Weights of a small GPT-style language model, trained from scratch on English Wikipedia.
Size: 8 layers, width 96, 3 heads of 32, MLP 384 squared ReLU, vocabulary 8192, 2.46M parameters.
Architecture: LayerNorm before each block, rotary positions, untied embeddings, normalized queries and keys.
Each number is 50 + 15 x the weight over its row's rms, rounded and kept within 0 to 99. Layers, rows and columns count from 0. The size before them is the row's rms in percent of the matrix's.

# layer 2 MLP down (transposed), 384x96, rms 0.0798, rows 232-248, columns 0-95
100:49 43 56 35 42 46 33 69 63 66 30 45 64 47 39 51 75 53 55 35 25 60 66 37 33 43 44 42 58 39 37 63 37 54 39 54 54 38 59 48 24 33 56 39 36 40 67 33 42 42 31 32 56 62 63 60 41 47 59 35 46 54 55 29 66 50 25 55 69 38 62 75 60 88 33 53 58 85 92 69 20 42 28 70 49 44 39 56 48 39 89 51 65 49 60 64
097:63 52 76 36 54 48 74 50 34 24 60 90 49 47 68 52 50 68 56 41 17 45 76 63 47 47 38 48 49 39 51 38 50 54 44 40 47 41 60 87 70 45 41 48 36 20 40 41 51 41 25 41 65 42 33 41 42 86 43 43 44 62 51 34 76 47 50 29 20 38 70 51 71 40 69 51 62 68 51 66 68 60 64 69 63 29 48 29 46 41 53 38 22 45 52 48
110:61 51 37 41 26 50 21 60 47 74 61 42 45 44 48 33 50 61 32 57 57 31 41 26 62 62 28 24 60 70 72 48 64 49 59 45 40 47 46 22 67 60 60 45 51 35 47 29 57 67 61 28 68 33 26 25 51 66 80 68 55 62 48 51 49 40 40 16 47 56 52 38 39 63 41 67 59 53 47 63 19 43 72 78 56 61 72 31 42 55 84 74 42 43 39 58
093:63 38 15 75 55 42 48 51 42 62 27 29 34 53 06 43 37 53 31 42 39 64 60 57 34 26 62 53 66 53 37 65 74 44 52 37 46 65 52 53 57 48 55 47 55 71 55 39 32 53 47 40 76 77 50 53 85 52 61 44 59 55 57 60 42 29 64 63 22 84 44 49 64 40 35 49 68 64 40 61 24 85 60 53 53 46 56 38 24 42 29 33 39 55 58 56
096:34 40 47 47 57 88 12 37 43 23 59 56 45 53 46 69 43 39 36 57 49 65 47 66 20 58 47 69 51 23 58 53 51 52 27 37 52 39 72 68 34 72 56 50 63 65 62 42 61 20 64 29 65 27 63 16 52 31 60 82 48 69 49 67 49 51 37 47 41 54 64 58 55 55 52 68 45 40 38 64 71 65 51 57 62 37 57 53 26 58 33 17 57 55 30 63
091:64 52 47 56 40 84 24 70 74 27 56 31 49 59 36 33 60 31 44 45 61 49 60 43 41 55 46 40 62 58 36 55 32 25 35 70 44 69 64 48 65 50 47 68 45 64 61 29 47 36 43 50 35 75 56 24 55 61 50 61 39 64 18 25 51 50 31 94 48 36 69 44 64 52 50 36 33 18 38 56 46 56 53 41 65 53 64 66 68 67 67 36 27 68 67 36
098:56 69 64 43 62 46 53 27 26 40 39 38 46 64 51 47 53 53 34 46 40 53 56 48 57 41 50 27 51 52 44 76 43 40 30 49 42 59 51 59 68 66 91 58 52 53 48 50 43 56 50 57 44 48 62 28 36 23 77 38 63 76 31 62 29 63 35 67 32 39 29 99 43 24 56 18 49 86 44 60 39 45 64 64 24 69 56 48 56 40 32 56 54 60 61 37
093:41 57 45 74 54 34 27 41 05 52 40 53 56 26 31 67 22 74 52 32 58 45 54 50 82 70 62 40 55 62 26 31 64 48 39 61 53 39 41 44 61 59 59 49 49 52 81 44 35 65 52 64 47 80 47 41 46 65 37 61 41 65 79 65 62 77 47 44 26 78 64 42 32 38 38 47 31 38 58 57 57 51 53 58 39 39 25 60 32 48 59 77 43 39 45 32
100:44 50 52 45 58 62 66 36 55 57 53 49 64 78 45 22 35 30 16 84 38 47 29 45 51 73 41 28 55 39 48 43 59 47 41 31 65 45 40 46 45 62 61 57 50 34 45 55 46 39 28 41 25 32 46 31 41 55 92 42 42 61 22 29 69 36 60 77 79 61 70 36 50 52 62 46 44 60 68 45 41 32 49 80 58 27 59 58 73 37 67 48 60 67 34 48
102:52 50 16 72 61 59 50 58 32 43 29 46 39 43 46 56 49 65 70 68 57 41 70 48 68 53 53 29 57 67 45 07 56 40 38 44 46 48 71 67 28 54 51 49 44 63 14 59 61 57 46 22 41 50 48 28 58 15 27 44 57 48 66 67 66 58 53 39 73 45 40 55 64 73 33 60 23 37 29 75 41 42 52 66 55 53 62 50 45 52 68 34 78 67 44 73
099:39 76 39 62 52 47 39 48 25 56 58 62 64 61 47 32 60 60 55 66 19 59 59 67 59 39 67 46 44 59 62 49 59 55 74 59 74 56 61 43 39 46 52 52 47 60 29 37 52 37 71 46 67 22 61 62 46 37 75 51 41 66 54 50 54 55 84 09 51 51 47 41 69 44 54 42 72 22 36 55 38 40 31 35 19 63 03 36 51 55 74 43 65 46 55 28
093:32 46 57 55 35 42 66 63 59 42 57 60 28 70 37 33 59 48 78 38 53 83 45 18 58 34 51 54 39 69 56 37 68 48 48 41 65 53 43 42 62 55 72 61 45 63 04 36 51 63 52 56 48 63 47 62 39 24 75 59 28 63 56 48 45 47 52 53 44 28 78 26 50 63 47 42 54 65 33 59 15 72 29 48 59 49 15 54 49 38 53 64 47 84 46 47
101:41 24 26 22 13 70 59 55 54 37 55 48 49 80 51 45 66 84 40 51 33 75 51 44 55 51 42 48 59 48 24 31 53 36 62 35 52 57 53 73 61 25 59 54 45 46 47 48 50 65 59 45 61 60 48 75 46 42 58 45 48 27 35 69 52 47 51 79 56 32 52 62 48 47 51 66 76 45 61 45 64 21 56 09 48 77 62 55 42 36 44 81 38 59 24 41
094:57 54 41 63 70 32 34 63 73 49 57 75 69 57 45 73 55 42 40 60 67 56 40 20 55 70 61 48 58 27 52 45 33 58 40 65 15 42 55 91 42 71 57 59 52 36 39 24 43 43 57 65 34 68 54 58 34 58 41 26 52 49 46 47 66 58 68 39 50 69 38 56 36 58 80 53 51 75 25 29 55 63 59 33 27 59 38 13 45 30 45 58 39 36 47 59
110:58 70 51 64 51 39 76 35 42 22 49 45 34 55 55 35 37 58 29 79 49 55 60 30 53 21 24 60 62 63 37 42 23 27 40 54 35 58 84 15 51 51 42 32 44 66 41 55 50 28 49 44 56 65 34 74 46 53 53 59 34 48 34 44 62 81 45 39 24 52 55 41 73 79 73 44 76 74 70 48 38 50 49 61 41 39 54 62 56 39 49 43 76 42 61 55
103:51 52 51 49 15 48 48 83 42 58 41 54 54 49 65 47 40 34 36 56 33 45 37 70 72 24 50 51 49 68 37 42 47 39 58 38 39 47 58 37 21 65 21 38 00 46 21 57 77 38 42 47 34 72 41 61 34 60 54 50 50 36 50 43 44 57 50 59 74 67 59 67 49 43 53 47 60 58 84 86 43 40 50 56 39 68 62 40 55 60 58 33 51 65 74 74
108:69 47 36 45 56 48 46 64 45 96 52 57 58 30 26 27 31 60 71 47 66 66 72 68 53 64 36 51 70 33 72 47 41 61 42 46 22 64 47 46 52 45 60 57 48 69 46 37 57 60 52 79 21 59 34 61 52 42 50 30 57 50 31 70 52 56 47 33 48 60 68 16 33 30 19 37 56 45 74 63 49 58 36 77 40 37 50 31 57 62 45 61 71 37 29 41
# layer 2 MLP up, 384x96, rms 0.0931, rows 233-249, columns 0-95
088:31 55 45 60 49 32 40 50 51 68 28 34 63 59 51 65 60 27 53 45 51 51 70 66 44 57 55 27 56 77 24 49 44 65 55 53 20 37 44 52 31 35 51 29 56 73 57 81 54 76 85 52 41 28 59 36 68 51 33 35 66 29 45 35 28 67 53 29 74 59 40 75 32 22 57 55 60 57 50 42 66 67 55 55 47 54 42 52 27 76 45 56 32 77 47 38
102:48 42 55 90 52 38 70 34 54 30 31 43 65 76 26 67 56 18 52 37 19 64 42 61 48 37 65 71 50 38 42 64 43 33 39 28 43 61 60 38 44 54 55 77 54 61 47 68 41 41 75 68 47 55 72 73 72 70 36 46 66 50 37 55 34 56 57 59 41 45 38 43 49 41 30 50 35 55 57 56 28 35 33 19 29 46 45 52 82 47 17 65 53 55 45 58
093:50 40 47 32 31 37 60 57 43 49 71 27 56 56 40 75 49 54 62 33 26 43 67 32 60 54 53 64 66 52 63 60 54 47 26 71 49 41 36 63 37 39 18 55 38 40 35 54 49 72 59 70 36 37 47 11 42 60 42 84 42 65 26 42 63 49 71 72 32 64 91 49 62 65 57 72 33 43 51 59 65 63 40 41 30 64 72 32 60 50 64 62 52 50 45 24
105:73 45 64 63 56 63 47 42 62 62 49 54 50 62 25 50 71 59 28 27 55 33 29 56 28 54 74 52 57 62 56 46 28 27 58 24 22 57 68 64 61 36 35 53 20 49 32 75 80 78 53 54 34 44 33 57 65 60 34 34 29 44 47 51 46 60 58 34 65 64 64 40 43 61 33 15 70 41 52 59 27 63 46 41 37 49 66 47 38 32 21 43 33 60 59 58
102:51 47 36 61 38 31 66 51 34 60 37 42 48 48 42 59 47 59 71 74 59 39 61 61 34 09 53 54 35 58 44 48 59 71 55 57 31 32 31 49 64 58 55 17 52 32 38 52 48 71 61 49 62 41 46 49 54 48 41 36 69 10 47 85 37 44 96 38 53 48 71 46 62 59 47 63 57 64 30 38 46 69 60 60 48 46 19 48 18 61 27 55 69 39 59 65
107:58 74 26 75 72 62 54 56 42 44 22 48 51 63 19 29 51 35 51 36 52 53 27 50 80 49 51 38 71 62 43 62 52 78 59 49 56 43 47 60 45 32 61 37 71 40 57 39 38 61 60 89 73 59 50 66 55 53 35 13 38 52 66 65 34 48 36 77 60 47 71 56 70 63 43 58 29 32 50 56 38 49 27 59 56 43 52 71 49 44 51 21 54 21 34 47
095:63 62 25 36 65 39 35 17 64 34 57 40 60 79 44 53 50 33 37 45 26 72 50 42 26 49 41 39 63 48 64 82 45 75 32 45 74 46 57 70 59 26 36 49 51 52 60 49 67 38 49 49 82 32 64 44 56 62 46 42 48 33 19 49 60 41 70 33 41 60 47 41 70 50 31 57 59 67 33 39 40 71 14 18 58 60 66 51 69 48 62 36 63 53 56 42
098:44 55 31 44 30 85 64 45 41 47 62 48 45 63 51 61 73 40 24 36 46 65 50 46 65 44 49 81 37 43 52 16 66 58 43 19 68 64 44 23 46 48 48 42 36 36 38 46 55 78 57 46 51 52 44 58 56 54 42 49 72 58 56 59 13 54 76 57 54 35 56 59 49 75 45 74 15 61 51 69 40 23 41 67 41 33 31 28 39 77 39 64 47 44 32 59
095:59 39 34 25 69 42 35 71 79 57 67 64 47 73 29 59 63 49 75 28 30 41 49 52 29 67 63 61 40 53 45 63 34 50 71 73 30 71 56 51 51 43 52 50 62 65 46 58 28 50 61 60 37 54 33 42 57 37 72 76 51 38 47 27 42 37 54 47 52 45 84 39 52 33 62 36 71 26 43 24 49 49 49 21 43 45 63 43 45 64 11 79 55 56 49 63
101:62 30 57 44 56 60 51 41 75 48 43 48 43 57 68 40 59 60 40 35 47 31 18 39 57 42 76 51 46 62 56 66 23 68 67 71 45 70 58 59 56 80 41 65 32 38 27 52 34 46 32 45 66 36 60 55 50 32 43 53 64 69 48 30 54 57 72 47 33 91 53 72 57 60 36 22 70 45 35 31 28 64 43 46 30 29 52 47 23 44 51 84 53 37 51 29
100:48 51 65 61 72 36 52 64 49 36 66 43 64 56 33 35 49 24 51 41 48 42 09 69 41 51 63 55 53 39 39 66 40 55 46 53 45 25 49 31 41 24 34 25 45 35 76 49 57 80 72 58 48 64 46 55 53 34 50 51 48 54 55 35 41 68 21 41 38 53 49 25 38 41 56 64 24 42 37 53 40 78 42 53 83 62 53 71 39 60 36 02 69 61 38 46
105:54 51 66 68 57 55 68 41 66 69 55 72 82 48 33 65 54 46 51 36 41 51 45 59 33 42 37 77 55 62 43 34 63 59 34 24 57 52 64 55 82 60 51 64 28 57 45 22 49 63 33 46 53 33 57 50 83 57 49 67 81 45 78 51 71 29 45 67 59 39 48 53 69 34 46 60 76 49 50 44 27 51 34 45 31 48 51 28 20 47 27 76 35 34 72 58
093:58 38 42 47 34 66 58 36 66 43 15 57 57 49 74 59 43 54 43 54 38 62 70 73 43 29 43 55 50 57 40 72 47 33 39 17 64 36 63 54 50 12 16 33 50 41 52 67 73 49 34 48 36 43 44 30 62 71 71 63 45 67 51 38 52 21 46 63 40 23 61 27 58 44 27 66 22 37 64 60 48 59 47 41 76 32 55 75 50 28 59 51 44 66 49 55
113:60 58 69 47 49 27 44 64 59 43 34 53 55 35 77 51 37 57 43 42 25 52 35 22 39 32 41 38 85 63 52 64 41 63 42 69 44 47 39 30 38 65 43 59 46 66 42 55 59 57 54 60 72 63 32 63 67 76 81 56 41 56 46 52 56 80 58 46 58 59 67 57 57 38 38 59 26 58 48 60 25 30 56 55 56 37 11 22 72 60 17 48 71 49 74 47
105:53 47 72 33 52 39 71 49 52 70 51 67 41 72 47 44 62 47 50 36 38 35 64 23 32 64 62 94 33 28 26 45 28 65 44 78 40 41 56 41 57 55 29 56 45 57 31 37 48 77 51 65 54 59 36 46 67 45 54 39 47 54 71 64 50 36 62 73 58 76 47 60 55 63 41 48 15 15 47 26 40 59 36 70 39 46 50 43 35 72 49 50 73 39 51 29
103:57 58 69 52 62 45 72 66 72 30 36 49 58 13 32 06 36 63 37 47 48 73 40 44 56 83 49 48 57 32 60 66 40 50 37 54 60 90 45 32 63 55 60 43 55 49 37 41 74 67 43 40 26 39 77 65 60 61 48 41 72 27 57 38 37 55 62 60 81 75 58 43 41 41 25 61 62 40 64 54 51 53 61 35 55 66 47 27 59 60 50 35 47 58 62 46
122:76 28 67 35 36 61 36 59 59 50 41 52 62 36 36 61 48 32 46 63 59 59 46 40 44 39 81 54 43 49 71 64 37 55 58 40 41 30 40 60 24 69 66 62 54 39 44 36 78 57 44 59 73 40 53 25 63 66 63 39 61 69 49 59 60 67 45 40 87 50 51 59 62 17 55 31 79 42 59 43 60 40 04 41 57 68 33 30 37 60 63 53 47 36 70 29